Part of a small language model's weights.
Size: width 128, 2 heads of 64, 3.72M parameters.
Training: 125M tokens, 8434 steps.
Each number is 500 + 25 x the weight over its row's rms, rounded and kept within 0 to 999. Layers, rows and columns count from 0. Numbers have three digits each. The size before them is the row's rms in percent of the matrix's.

# layer 6 MLP down (transposed), 640x128, rms 0.0719, rows 269-375, columns 0-63
089:453503531515507512489480521472521526487507519507474504474465483501506520543545498516521512505528543476507496466511509515526454505454458486534520458494478462527575495485488491477497458516479499
090:481496507548528473520499532520495528486471544520469482516518556475517520456459547508493475544504477519485484512525537534514562494492511551476503510506516540491477474525507498499522521509502448
098:486479491515505520494463492483438492518449472525494513475488489490523467533468531536499508530532524514484505512502493524485462503471460512527522480451539484504531489504506473476507464503497490
091:476469538482505496527491506535519474513448514469514468506494521512500461518524523501466478489485507475503514521507531540489485499516500477517526543518559517501523502522469454456531523484523556
090:509483521506525497516487502514467518504499453494490445482512468491509497522518518472503488528522466468510492516474503484529475523479466544490538525513481494525497510535537500471459503481514532
114:487539499542502536499506488474526512485542514471455528469517474500445531504459510539463547537489554510520480462472516476543515473534530514466519487500534476517498507502492521513471511441513500
099:476502500472510537534504462522539504478521493474488519473532454491534487463492514518469523506529487479490495501523494490561477514550508487515520527495513545460487487502495539477538539469464491
072:490514463490460467511522458476554487480492508496523478518516522479514508498491526492487495493471484469506491450502552529542535486516511547521490509531451492481457482488495514506497474540491516
092:528479507470484487537512469508490492482528483472504484541507515476503491516524515495540437535505513500445497535455504489487516529475475499479444487449485523449497546493474495543494485540504488
131:512520476496521535509532471508518578515511481487509487429493495538477545480537513511532518477492532513533504522536520513475489487528507513481476521453493488529497501474474500525513476526466501
080:465465479482520519502515492462455507501456504554512509521529522504480488475507510433502521548502484488518469496501481435507505498462507489468523476512505497502479495491545534484489531454469496
110:494488509495515529500483525489519538487475534482500513475459520490528491509546502526544536479482535490501492511481464489496439499491525519505498509452525495476514514460549512489479454464489497
088:506499499511439528520508503549487531536440465540511469484511499512468542554509484495504509518536508490497458504498514524526481527524489533520449487492478528483486496481506500521471522458499514
095:521509507526526496546534470514464499511510508506442459481493521514538488474540487484508485493513507495511465541509458531505462537496543550535496495501504492488463527488458459485496547495490480
092:494477489507487525505563498525516519522506530497529487489465484475471502511518458493506552506502502470474474533523514483507499549486507521526493490539522490530522478485497481498517477521509453
088:515510504498513523509474463457514519489499517496534480485487497473514444549463513515545500513517543489532486542511529528501430556498513474507474481474497562479504484501556510481492498504484506
089:483433505518446491514541485466489502520513512531514536454518523541504540510505477490452505518471524497512518515488532518536514476499509536507498474526506468537450492530467437488531493504518478
087:458510463517519452507504490459516502515534538476500511536540526429416517502554504513531506521498511536515479541526490479484482541522479472502468537498476441492561491491523482506488504529472463
093:512473549494478568479496547488441514483463536494469501498491542471488496481497487472519489454502503519486495541463491497481529476511481473466530505520505514494496474468490521485507504476488515
098:522509505530471513517508455525515490466533467502470477460511523501529529493512467533532491486491487442517479506507532500451457554476520476508467500492488484463501513489519487491465512510462507
104:474528479516453512480524508499517535492418499480513528515500511466516552509487484491483502547440515531481463496485510473533466507487533518527530473502484468519509527518473517523473535518516509
103:472475445449499490526486499478533487471551493474555536537536505441475483484513523461482501521507500473499503514510454488532502522511509496459484460487471524520496510521492469473515476477518497
108:514537479497518513463488501501488518537517444471498509501544525482518489518488488520507487518475517480493464473468438493470506529475486486496506499537541522497485539512546505504503485494512499
104:505540474519522459507470519486481512499483502524515501544504509495458461470471451431505467488511518542491412492486460539518499505475541526484503498514526523500482528490527482471526494524467532
077:509468532481501506503499500548404474496516494498524493536489506457504514482450498547494499509506469465508510465488471496522490494485449544459497505489480565488506493530485534511508475520492520
077:492521476513517533520468505427481507481474540496515476483489489521469501487488518450494515489492491516515470499489507486509481514465496479461486464493521461498481505466547475550490495530519514
103:501461478498527521488454453572510457506480489509507523500535475519508494500488506497474533478515527540481518484468494483476499511547524486463467512476478485499470484533490457492467549515511503
112:493503442487560541536526486532515491530506478493484522499537517494530474479509500500512490523473478505500524515512524468535496471528521488531455490467494477511514485476559509504519480518487515
070:499474550541529479487509537491459497520492530535501494490458523481482452538479519472490473515506476470498532535519518484505452484475524485566520480512492526496494499494509506514505494460514515
091:482474465501483515507528519512527508485512471534459481460465509499527528560501516531515487516484470494452528505513531474510504506500500512495486504507510445526487462489521492515519501516495543
105:482506511500502496459505538489494488508514494452493531523517512543501515505520470532486498526530520452510510506489467537489526529486502429516458518454538460500509532485547479481506477532532472
098:465552495521523500502467521493453508516513459537449488539524521461548484467492494489493481510537468545478527495521524489475481529506531502525506501515526515489523531518464486508516474463500510
066:505502521491514492520538467486519509486503469483498515474485544513536548461529565506483492512477523500493531508484465525491514505511468515502463465529483513481501484494495506516458496487539507
097:528484475523501487520515511521500496485534513562472512474499486512497527489538498509470481552483467481477471479473540503557483458515493494479526481491493492502481528495540490514482533514516517
107:480485502498529507454475530505480508481456527488490521508479503464474505444466464484503521494511480501504526470506487515515492524493546532507493481528506523506475455482484470485504495485491459
104:534529484515523518514533534470541471528486510486529545545485484551522470506463468502518486493521477489481476507505441468516463510512524521557505528518507504504522486503515493476473517516536492
096:519490508494519502468510529484521500518488559427495479499531487495489508515516476463492500515511486493453478502487510484449478516493468493531466467488509514470473524460511534519468493498534501
102:500503493496467550427448494482503493523509480505517471515487492451510456558512536510532492463513508479508540499487524478483486521490485466475503478494492488545487513519537514476490498465532512
092:498531533516466496495484505478447481475516510503537479521513485540508495473506527480519481519496467542477482530537461532486461473533485518513512510488480496529522482494484494537510520515486486
103:542485486527506493478490500481455506490478544512491481492523454558503468521497488472511519511527501516533472507485465511534525513478522483512493557510480473516529440503470529475516488494475497
086:498479544491478501497505513472489478535535439438493564482451482475540505544457479517522496511526492474484516457465470523475501497507492544502487492479517474505489501530476514544481479512476523
107:463503499486528519488467488445511478489506518515444492503540482460478527502495509496529521520503537470503499499515517532533500455485499477520512519495506533503464534522495521504490527548497520
105:506525497510480499476492500490493519466499511488483492509444532508498470501511496545546516484518494503509476498474479516504489488520516520521511530467554503555519490521467410542516504445496502
089:514539493508486497483497509472547528456519495524507496506539470488477476493499488499512515550461521495518490456531520491555475485448490484488480525481486524538531523525470519499508490526535501
107:519510503545514484471526500521480524458477524482552477516517524493480478522514494498488447525509469494492517493475496526535479523503514553478508561536502548501465487456536488510496496474477526
105:532515509522537530462476527472474499526505508544518476502470532502443505520511493540496511450491510531479525552481518492510488462490509507519513521493539466502476502538488499538518471456508524
115:520547466523557472488519496498486449498492483464490507500539512459487513540512519505550484493476471497527490507457516483510529462497501490455463546501510521550522512478483546485478506444536531
118:520502516495514520460476492500495499509481552507496489490477514536520527528494418460510511514482499508472465468505482503498481509517517516487544512523457467508526511473531536513500502520506486
097:491511468479487543471478497514487577557473483484485500496443486466491501517506481496505475489499514541548488501458505507512477529473453516555504477514503460506506509460496497476545517514535501
092:509475505515491561498517469509544491501490504487461493469526500517497521509481493480549496539498497509510517445499496515556541546511502507532513495469465479470463562512505489523490515535486522
092:492493497463470523502520503509504542529544508504537506495455501518496523562461506472496461495532499488547492530499506537466480524490478481530525470487460476478479524501494479500525486533487479
105:432520484500519545509472511502498520501496510551569462501510547487527503483500531500490493497507461508502493531522514537475469487483504485508509493513500523460483494523497511480523524491470521
091:519486493475553507493496497453477491529488491473487505509505526465506488525508481560472463505489492518472490489486504459455472510482493523459487505566488491475511500527506502538504506497488488
107:461530476497532557490548497495475500475471495503510518480499445474512495515510457479495533523490513488496468494546485466492467500506481458455491433520534500491473489443516496513477516524525515
094:469514488460548535527533509479532478480515499454530528491492491489491463548491502533528517542500508525506529479518471510491475475536468528494511508543507522500472533476486521459466521524496534
124:479497490493468513503504484558527559461470459487450516512480532462471513475477522508503483489508518485531491526491519526548491489481504505527484509534480520536488457488486471500479497499453495
100:527500545461479491497535486459500504540496516491483546502519489493514523505474475518487515486480482486533516468510513495501457461496494481509464474538531479467509500480487445502441541498499501
106:465514481475521512457491501492482512507485507504505503539499505485507516536465491507513506513525474502539518501500508549518506564489499524437508485493479481469516510492477477491504482479505486
094:541547493485458529511481479518523495495489533504449511472535466498499471481496528518469489470477513513488440511531485529494504542460468496503517459514483454466505478479496470502532501488509477
104:457514493495497550489497507506493458529468500466499503482530504524495445538503499511462481459491426493469521419502497527530505493502522489487508482518498521511509492501503518522532468515490509
096:484459527511480499478472452491479497534524514474508522552533453459477467522500503488549506489517482538522495473469483507554524489462505488537521497535530541518505532495519528467493479498467478
091:525448487486491487520502513492471471524446510495509494522520532536474511519517480460470519522488521497477495506477483487468522475521481539510502484484483558472526478491535455573482500542503533
095:502515483488500478467459509484557480480479486455469504546504468471513497449538467469516511499489486518499490486522460493487470495514510528507495532526515453470483520497547480477524504514504484
117:498475486521573473492494486527531434528460486543503465525486495506519489519518488472547519506455492475479493511496488491511486488489481497494506534487497508522524453510470516523500478502513502
101:500490526522492487492458513467487530507494473494538528448525475509513486534481524508472522472478527490508449526478513476472514524450508523440518483506526510484596506482509495502509514527493490
090:492486500495523523513490480483510483469510481526522466464498521494501476517465489511474450497487482515495499518528529487519471476471529523456501519516481515503500541529490516501488528514502538
092:526527464513531470509464544458467496519528530522496514511498526470440489520504504479509493498518489510499483494494549525483521505487501518532471531486483479523549519434532514515522469514521496
090:515483447489510495552504525491503513505454493518467483494451525500491489466452470503506490483471532519524566461512537520502509516472513499523521434520486520504472509512489517496486498454502488
100:439509500489465516509494477473476495467511523487481507519463497538523496422497468512462486455545513498517512535536444498541506491476439454523485467479475516492493480447511521532495513518476473
094:511457477448503537492480484459491465496524536508504546503518518516534515526493502480502531513485501489519511490530502525488507501508507498531451474490463506494498506494537493476535486502469475
110:513480515506482489527517512472484536439510454517458467475456499502501477541498547488465513512488501512499505570488531526493512513525528432519524518497521485459490478491487527473509545520522516
096:496518491503515479500530491539510555475517541498505500539501479498533467478465499490491461505550527553521497484542494499464518494494475509503522507469532486497480490495500446462510522493519456
099:521510507476499514496477485468484486475509512547509526488513504492536514505583476490482516473493493563562510509509497473477496479442513548536447565521456461532509472508523468477494530466499504
088:512496544504504441490483511527423486469502508531450504499499506519506505549455524487531494511518524508496488496480533493557505473513526481506485510504520446490534553536488507471546510484523472
104:483537507517410522526507499533502486509467495484550516533506447466488512471507488484504494532519533477484526459474513469554493498506499514525496465503473503508533524524490483527490503527514541
097:504506464450458493478479480521511460559525480476522519502543520478530530524497516536507518511509508470496495543475479492463532515529504539472499459532503496479532497545524504477489481491515498
099:506537492535475512477514499496505494487495504517483501528469468499478506482504471527485504511512513526466524553518535557482482467516481522492494503466487475478500490496477514507509490472489489
037:526552529524502492483471536478452496457516523536506517514539485467467504495522500500492525469444525549500450502482497487515519508471518554546489483503449512528512528480503524496511542479487469
116:490474481487522473479472533493472540557517512488434497559490528495467484526457517497517489490488526525508474469527518527499557513505498492438483518489502477477474526489479464486523522535493505
084:555477504454476510517498442485523484499501531516482494516506498482501536482457488490499511477456531505552488499525511534525483507484483532519505466534479495501506503517519512501460480490474462
101:479484495484470471481502517493529480522523501516528499498510444522495521483523482477468510504538485495443525503507497492513513519485516506519473482508500501500511487501461504472468472498444480
096:479475452524456480530499500460509487510502491505517494475490507501466549477516478486510493486485495497538475527513462512499497521424499493542508481514473468519542472475534457489465516488526511
105:475457519487475507494504483488469519507505468495495556498526475469521498511455498531507514510483471450502507463503487495469480514497498518550472519515474518537519503500473508497480542506504505
098:534484495511487530539461464533496518504499500499496497518477491504547484511480494521527508505485539565462538522466499465460499506535460494499493497441497455485510525527494480542510527503538480
102:485488508525491516469530464504453531522489489527493521483563487496507540522509442452462489460473468511529510472526516467495536508475468502489519511524501482525440497483524464492499482509480455
089:510484487506524509469518468545495481492509481501503496535536507504524468520514476506513498529488452492500520485528457509519506502519542514548546509511489478515499537475542448520509495426526507
111:501539449489493545459496485480532485477534518497498507565511516508481495515492513519477500544478533470476508490521503485471463519469497462449527466486504509486517515476516521462520533460497492
101:470524511488484506504461479503474515470502471501467503528505522469492503493440513525491499507537546524502530467477545527507520507529468574500472482497515474493515504526484466452520522494483529
117:484486504504513514467491483532492468516477497530537492450499519532484493494466515476506524517461498494458454504476500562522493456497537459495525505540430499462484551484496504509498520493507519
124:470523520506531500521472505473515477471514465473529508471499478567483505546509517515510506520494514487480464525496557530510525473480510522441511479493549524516481450543512507501533490526500520
096:401525486498518510501511505477504493509501532528501490544458523472490538513480485489500473478516510488535458502495543523498478468517508503444495473493496490493520511483505492468487471497478513
108:534471522504536514517525499498521491505511516512461517493421506486466507447512513478523483477516487540525473509535529492507458509498538524490515473506491494534493541508499488517496522530519498
110:473514455498538499527538523502482483508501492501495506469500569494528463501517475505531539517477515542563498500471518556496477503483530505518484496516496457534497540507518472480483505492528500
104:470519525465482513501488494507496497516496493522483469517511467494516458541536464528496515519531489487507523532525493499448523519515475499481512520477484513490537508500467485501536527482516488
106:507478473517451522478512504440520481503537525471492531483478502504463444526523476499489484501502470483497466470496471519468532508468510509479552499490492440507528497510487507541504504486501469
101:506463524507527457553494537487469532524476509485468535488440503524511483495529491496505531507550502519479496490488515491504568433501508519490525507466493520510480544509504503493542521495563488
088:474425498548479480494517465476502562546503488505519511456516496493495468503517499480546468541513466489505526477468468535489507498451504512485508505479511506470495472499522490456514507492493502
160:510516551467508474548494493514476495518435492537487500512500465516501489468496536517511524491484528478467525516507505539463540557483468494498549486492494528506510477525490511513502495488494506
105:503490499498509561514521547484501497529506502542464513491506512514518495465510470491472445521483516499529530493535509504491522507478507487508478520500511463497502512471492525469511488507506512
109:513521516499523482516516540466469549484514527506499540521484514487486539494485515480516471481477474449528480517495513499451547520534462468473480522530520500487479482469493508483507492522505483
098:483509517520498494487483488528497535479454470466484542484511512540530503515508526452512518494478517527543537516484511466486485472488477491507525484473521513494486492493476468518464494488501470
095:503481509450505474427516511539453492502472524514573486470516511469490518482518485467510491486551482438509529523472485528530461496500502520492505540490481477507526510478485506476467529505477497
091:518512459513489499507464475498528471432503503520493493520561504553518509567471483475483454511503488514511469495501499521486492495492510471495490532491477489520506545511519545502535497484531508
109:497502537523518496470485526540488454532486507524483505511544518495466488486529525534505553497485544504473472529502503520503494455511488506469515460454573505513497521482476491484555481496504506
101:505497471490492518520508532456498505510494539481489467479493486549493512500443507459526516510513489456510488492468517503542486514459444469516467482483549461478509509508463473485498523477485502
104:492489501506489454495503499510484515522503516533499484537491510542456497568488506477524536519521536521495496484564448499519462516511511529546499508494478521529477490542524510520522546500488483
094:462492525468484498463527535530537493494492511512495533531518487554507471511464523470517535501489490464514491521520487469475430495514550480512528516515502521564529527469531558474540489473496473
# layer 6 MLP up, 640x128, rms 0.0719, rows 270-376, columns 0-63
084:546462531535474519505471488453506483482475511564506501505506495572470487571530502498491525493512465455499497493507519471502522466461489515477522495559486505473525513490491472482506522521515526
099:499496492508494464531477522477526487523481483474521504483516522508524477490471525475529514494544467515538510525538520533539470527484487525492529469459504503520540479478475485507491492471491486
096:496471515476476508527478492546513456534525476514485489511493554468521510508446480477506461516496495496523457480480449511524545512532508479566509513511525492479509496495445525511502498481490510
100:486489516511502519475508490472465491500514474515505543528483453462511496515550460498494545461552486495534518504503512495476442467533500455515544535520469494522541509486495514471499548470473497
114:497486472527470511492544503512496512466524435501539522501492501557489474480499519478503535466504505522541484465500493476514530502501447434506462502489476498485490498468468502483544499479529473
102:523486522502468522483481500514462491454503532495483511461506482449458469475515527475492508465500525504523494479501508449499517501512524449525478512463505477523540506444494492561501519484524477
074:478512516505512452501542481467508466465484529505506474497478503513487514510493513491475528447525537522471529499530473487505487514469491528511465519476554494445520510505488471480508535520529470
097:561528479459529505524506467468503470509471543462524488507518492495470475539538509458468501432499485503451510531491495499475511514489476507512515493505469500504488493466506466466513545494539501
126:474494517477503507526480515478494483524501487526464504520526491520520497477494508529527546465497528486527499495456531464539543533524512488503531507493497461529519482519582500485485508492501503
081:490470533530522518516513469523452490516521464516533514524541557516517535466521532460519464488481493524456578475513496485513448469513482497470522503514525481483478482515530522493531544478516471
112:540519508518521533494517483533564508524494472469462535515534511482519462533506452500518491484513483463503521529480517531485532496503502478483488454512499507490524478474455511499466528496483493
093:487488473547494519520473526467521482485489510532508489504472504491507497503484464512505515462501438504500537526502478470474528473492509534495450517533499496494520522471494541505497503489468526
102:532495508504464509476444500560492528485496456497466526520500508476487519470452505451492495505476538473502526495516533487551496487508444469491503449491512482526477483481519513496490464546466469
100:501508484536482544475517479529507502491483524510524505523457506537504490502488517528476500538544473473481519487464478439440510489536476474510461455508486498558480494501453480507523477491520504
089:499486485469519490486493482495491482494480460582501539465531493507502488504562503440527475500492507479528463500506541460534477517496515446542445491502474476469510464499495503509484510520539528
095:531510504480512509492479501511492526478473495502495496567537499518480494494521522502501491516506486510502561538510487553465535516492496533486486548447525495451465504493487532479502492455495464
089:514490528525513489481553486499489523479476474480510524503517495469480506496471509478461472494514496505526532526461517510499498523494470497518546469484479511456542530520471526489448509505530481
091:468507523444492511523507492507478515470504521522475511509546508510522533509479483471486501500472502478505476545511492491491485550501525475529518481528521533523533493505493463480508515443487477
107:529514503489524476493485478491450516517511497491496532486509524499504462515441518491489501517483548519508478535492553492512500460520475457491566498481521501489520482500526514493533502530516497
093:533505476520534486532494518471515530516523508530512470490490496498489507486483483480475479490456510502466508491478472524531555542520512528538482511489480483508463524523525490533500471511440543
101:459497505515500517555527483495501479503539515453518496466459513505517495482537478456519535480454536485471505497539513520486524526508542483482484486553479486541485488485500493496504450505532498
096:457475480503464515547516517507497488493506462527567492494485468535524487492524540456495503519512541514507517497493564496512530514527536439515520501504489493504531510566511476480523475515460496
108:469501494498497491492503498478507533527485445502512502513479473519464468470456502503548486448532513503525510481510498455483461525463517522470511551508518445513524483482485525475499465526549503
078:540549500542480498534497473500485600467470527457527497510494491524483463450490511444473515522498509489522482511490514472536529526430515509488472488509518520537519489471527489461478475514514512
082:525510496501503471474500463569522450526538507538557510522532530491452522518511497477499490466507508510496506506475520492482509469514550490469483502488477488550502517502494474481494532523521480
111:501468517496506483477507532517472494455476503528502496524472559494496541462500489499519492514457481484512558562479498485484535506488494532499519528526502478529533511493496511463490495488496487
114:483519552489533494511500477490471500470493437486469559522499508500473483528450491471489507495491459513505513501512475500475530468539543511486507489496518473465528499490510489534523525521509524
074:510520540550494478540506521487453537513539508511525530518476509465499502538518511505497511507509476515499499515506510525549458506461553433489448502472466510534510484460462528501474504480534538
096:501450474492488492520511467530470438479486541515480498501516518515467498498530485436479456478474500509511513517493514528550517468503480524475539503469514522502508510476456524505519543527502504
103:541522558503524495482485497507456517524484517514501479511538518496515495484508520483481509403484507501515511458476485508471519529467463450512520465523523503515530470443538524492489550539534494
109:510514499491470478535449509522473519506520507496492507472493489483495514500538475506505457473570542503527465525496530520523535488468480528553528501503494523524472553500473524432440503493532509
068:480525491500531497517515529550540506510491467508480504480525489495516510510536521495488451497468553517516511463530526482501493474479488507481506520477568479443535514513533486480509508503504514
105:519481500504472483502442475486488471485467482505486500485502530486464469473531486466505461457465507516508532496511517505537536492482502444513502553489502480544519479518522513429511451476499489
105:514472520510518482498440525495494524463460464484485502473459498470492504428501561469481513492500488468474532526489513515487515521547502491542490514473524496532506466490483488514508507499507479
099:520486501462507551534504500504511536530501465506483574511517523549526497494515494463523480480479501484496512490535492437508475499495529472501490508506495491493532496457478530529502469525455460
096:498481559513472537540493473534491529496494546503528452477502502460499538512492516535495530516439497494463482495529504497455461483497498467511493496483484462489504484477505513500518489501500516
100:489497478501504553517522504515503472501492469509540508458545506485511483510541482508551508521499510502467496503468525524513510498517501495543466472500516489453509486498499541524496502497456490
096:498497433482527490498461507464505512520466523506482491503536537517486509527495493521526506514500494490492499468501546523460547552502508522496502508479492502500507488490501535465419491469523533
098:482490506540524478530540530505478516511547479521468524512537479485466511490509511515465513484570522521483526500567498496509492552500526526489522488538462470549519498461464517544517539491483516
081:500514517480508492494561552487527498527499512489485558500480499523495473484521502508509484412436545482486541458448520480475455472506498518505477481534494530515476513510480521509499525559524503
097:504506530454538523476539486488501520451504531473525512493501484508423512531504502474537498474510508539463520492482509486537515505504487487492505481479517486538486463508480484551483478515451483
114:476507491520464492503513508500475515515522559501494470514552484516499503536529497473523507492499526447520493449518492433492487510494501472534507494515495502498512450520516469467479461507515446
095:507518506509503519484518493473462521532514481545524487484491555487539532497534533494507506464500475514484514508491486497463517504510528511479472478477545500556501465479496495577495505510509494
101:535514486511538487502508535498523544487466482504520506533473501536472501452469453458525474511479519504442518544491510555538463523507509529508496503548531478469516521502485475510535522474476527
104:501499547475559528459531515501507529517540469521500509514486480495452493457573472507496519532523485483488495550500518509487499548497486499524490522515479482502516464439503490501480471489506547
099:506549502530500455513527525462567522456521518492475511498511506524525508510478463531546486467481459532489497508484504476484553469505496486519511524509533477506510512493500499507504490476496527
116:522479502495491528529519503468558495555495516526498458486492482515525495497504505547495567490494507485494539471459530517526508523481504522521490491469519483508529500498501497590495528528494495
101:500497483435521502502523490486460503497525504493464506530494493513503478461482511468531497495491514481501518499466470498509493503466485510534513511509521458461465545521479497481507457507481456
100:518515481511459472490497510487499488454476498499479549519513505526510524478471490465497557500503469492504518547425492472512538463529487489498481490517507473442548485492510507478508490509485508
093:533518461520475458500502464477466515541532527486458471536514521501439507467560482516507519496475525501518518517468513502482529512490514484498538489470494492460515512536469527532511528490562520
108:476476526514514522516473461516511518444476530502462479468519530479516516498479482501463485496525526497508474500483521474498493505485488513554517458539521466494548504542513455496526462480508484
091:517466503460472470500489456490530491512505504495534524521495485521513503485505484492469508462499529473432480494520496496516493481495530553524489520545503496474569540453514518478522517510494510
104:513541495513474503490482442498477485557488448553475535506477526498431474517490494512545521477556487500519469491509502528509508522524526496502491482501500480506499511502511517489484482469477493
089:494492503490525542509464486509446491503542487465516502508484469523490459514490481479518516505467479512472479448545492524532560531535525455506472470534515517516514477494513508514461499485501513
129:488494494496459454544500476481464511554498548528493506548537490502509511455491486513477531469525514519511457577468484463518484512494468506483489534494564512500497497489533515482493498496531493
104:544515493502469483505501500488497523521530512483478532506453511541559540494505477472496516467498498461498530476506493519501481475486478449519493521496495503511528495486508516468488484483491516
090:509508512457553472525503528558519534476532491541504467452470515494499511476487475506483489437498511483522531484524563480496522489412485496515534501471498462498517502494502480509504517491548507
095:502490505488496515535444491534500489496547493547484478528484494452496492479505482478511508502458527490519501539497514430492474490527514488488568495500493490550497516517481501523520467503519506
097:459522501561506495532487491505485496530509526550515504502465469435494562533532500498521509526502533470481480494456497520484508534530489521552526520481511521474498514506530525503484523481523499
094:506515510514549503520540557511479505513478556479525483522503491509499459494457472514499500499526509478482493491458488468492495474476515501544513556581518499464497480505477462512551462511517464
094:499446512515526495563520488442514478490484499522453539526475495506549504462497514499526508473511468532501499507469494503476539477466501484534476482511478504467483517537521511493483497517515495
097:500506449521535468495501472495511500543532472522509482478446589468520490513486519522514516509491518479516509530484574505504526500507492473464533469507494511532544535530475485524490522457523484
116:506519520531576510510487491548503511495500542508537488497449563517493487518498504515470511487515484470464541505542508492500441489527477554529502490480489488537507486473482540511510492534509459
094:476496474512492504510493524481466510451511535486484491525463488485486542539511487516494515519470468510518522507506512464546523490512481487481527522511503515545531454507515496504497456475493481
093:533474556517487477509515515536520542500470556493501498497515503504521473487500497485519496491509514482488441471488552496492443490482507508511507504496521481502546525537505475481525558510507535
093:511525496467522520502476518509502504513504508489470490503522469473493483542521450523486490481462476480510541508470540476502524515545496437533478509505484503507533536520525476491493528489516511
093:516523535495448499522498457507498516481536541528457548492453466486496535447513498530485486509512505475522485548478526495530467498524521537538498510494485519507482478492547525541495529496512497
100:527508528510495488508491486554511528506493514473516472453497517500528491537545492537474520495514479493544523483485480491506493507515535463567558527535517519471488521464520515497478492571463482
090:550510504509506525504490489517504522507514520494469534513492481505489483481488528492478510507554515545452493474497529549481539511529523509490522540476502484484511526490472475528511507523508487
116:502503539472503516511466495531516463473527486496533510497518488510531490510516478511518510483503535502527515488492456520450489524542508473504566496468541454499478488483490489501505475518489516
096:515532548521505484483507497457464517520508530541508499506539502517526459508481443523519540494464509448507536511517483488548474512496465474506509484505509492528510479521502448479520495512487515
099:481507497541478517482518487505474482492461520510525502496511504525521519494500553486465501499454521480515489537475488511517507494523490500489511513482543452508463530527536467536488483562490490
090:517487501500481509467499512496482477503508530515484528511515525449488455494526531528498476466481483488488489483523478488517522570533516540506527480503418470513502469471509520492509507463500516
106:518492469528473521510513540516452527540480504520505513520518498518537472491502492490498472499501506476460476495455481483475499472501443501508487493531539518484506509437473526506524477535507525
095:506536471483508500561507522501499477516479539532522479506515497495509499509523482519540496497523513479458506492508505522538503543468512529507505523492500474492532472506513485461510457499438458
099:464516461495521522490490496477503484487507503516498472482459479494527503498505533477463495504484509463524498469538500507488511501491534466504507502473522504516500480473494511523488487514507473
034:519503462479483490519487534507471497530452471554488527515518490483477480510499507506488529527461465516484520484508511514488514525487503507546503536485482482513507509501507484500469497498494496
109:541499466455523499515519463559554553485499524514486493514516492508493540480474510517512523475532516496489501511528512488518541513457515484518478474523536482522541492508466519479473525520498510
074:486443492504514490504537485478522530511501535515514499500545501493485530516453483531517566472484489537517515515472512510503507489504516482541503537489503523470471498490531518510557494488498464
106:434486518491483488505499504461502543509516498495493515472504549493474525525482484494475502503486470488467479486490517528515484483503478502540525531505477491493465485473591537459435515522491503
101:505514542490532497482527498492494521566474491565458489494510466506511470520482499500516466486519489490469467554473505488480504521511531503525545496514526511488544503487487518475474497513495486
097:560519502499517541527515476501494529487516520471487512510475505513527468519486528535475459435476520525480560491479518466518518486508515484529486489493505522505463450528504515496477485524537491
095:473505450514557492472450529459510492519465496491524488475530477502529475508503529482477509488466471442490532503555468497522517504524481506542529488467491483507543540512477520494496521545494551
097:492510510506506520504542512489527504520507518525471484473493502479518472532530486500476457520502481494560504484485502507528501479461484493505505530499449464525480507490544500533489471490514465
102:499505510496490490486519486565515527519545493489465496468492520497513522510514483533512498517508486477506506509522533526538502487502483527531507439503495475489521511519511502451513494509492493
098:499510461548513493469512477516515527493550486510479521490492491458471556507486519449508513500518492470513491519482510484481521499492476484510525496508526503472497518504507475517490483498444501
103:479488487456478479466455483493483507507529496528485492507478518515496457504495496485470485449512514488539528521506498479543504503483510479488490509477534460500536509444553486493472494461473511
105:534443515559510498496481484509482480525496557463475504524491529478503489459517499504516506509447501521525496544529559498542500446514494473504528453507505449506531478500503497542492525482541492
119:493468509492487516480499452585478532467495463479506513530558491510469510511501532490522496508505479497489525476476506503474539481526518484534522473497515475487514535520509479508513545552463473
100:477473498486502492496492503504445515509514451545465485509543493506504467474529493508525485490496503468484552481494527509459478526510519483465449465480529497466517461513544510517527508469492480
109:463502534491518548511498488474506531520476512517465487448447533509542529515492498467481516470505477479516529458514517473508527463543499520521497505470534501471521490511494459529531532564495540
104:490574500493483525509502517519525491505521485501498477440500488496487517445492476548480507451509522513525507556547544466501488500541527522490485550502505503518535449507530503546524511487492508
099:471478477492513487515537454495493507517489486475499481516495522471509518489523515516537488513497508463475527559448527478491506489498469476461493564485504513532477529485482472507535491460529514
106:499509515468522523529496540503488476501492532470494521533528473498474515529491504498512547456460507490489473513488530508492540482523483498468531510513474498536503472506507457436500523507497479
105:504509497493466522461489483489486520479483496490504508513445493499570503482515481490516515491548517506493502486509491503520506483494541523513471469501500442499513522497493550520534472545538478
092:496498512520477478483544457472519468553521494494526482521528489525480534516486500496481447487526534504484484470481486497512475515474486516504528501514502488450524476491522511487532554471510476
129:536492522475478516537496461467503474504494497520518490530526495518470430544503505505503454509467508482456539514478501468511482525505514482490506466472524477489506511472502452509485554512498535
100:517494478472508466487499465516522484508524486516495510508541516504500478472497514527496494496528480487513535554496511500484507553515513534520539502524527473453461510518502514483497516528531497
106:538480562528521513555531523517513574499499499496526488466469479512476536500506506553549480481496477502472517543525488471495486482477492472503508510503512496465521556486501523492494530522546523
103:495492466514483523569479491472483460518533489507504522526502457534526476456495499590483522501541499536491491540495531507520514544553524494489491491488475499428500524482505481518509493504487498
093:511510553462511499501543462470481492472450507481499543503504501477483504496459521466479505490544522508460502529478511471521482491494520520496519551484504485444466511494537502509521490490456534
096:518473491521528476487498498516499487490510505517456532515518544458478519511478529484464523436513445562531509525511481502534550517525543517514482459542564517507506493501527501511488502505534468
120:499505495510497537508522482519531526478519499476467459536480462530482470494486500500459496499514471505477523485476486502481476448510525483513429453511503477451489433453507493485485488502504508
095:551517496474510501499542513507513516517474485516532516479520527490475497518586488469516482477490485507487488514487494498519495503495521501498526502544501515487476520483520526469516478483506519
101:520534512512476528520489494519478506534524538538415513484469488516508475497533483494465462490529499479473494507512462503534527537529508478539463522542506496540503497468521534512473544483549525
097:538515489510532477482490498545491525492472532456480459544482525535520447523473481518502531520509467498479526521513504490510505490488537506513464517484499482492475540512528484502515445501512500
098:465505466482528522463514520552489515491520475476508480488529502467532506555441479508560500481524535507514532473543520496501472511447475492466504528457508459510459487502491461457500513478507512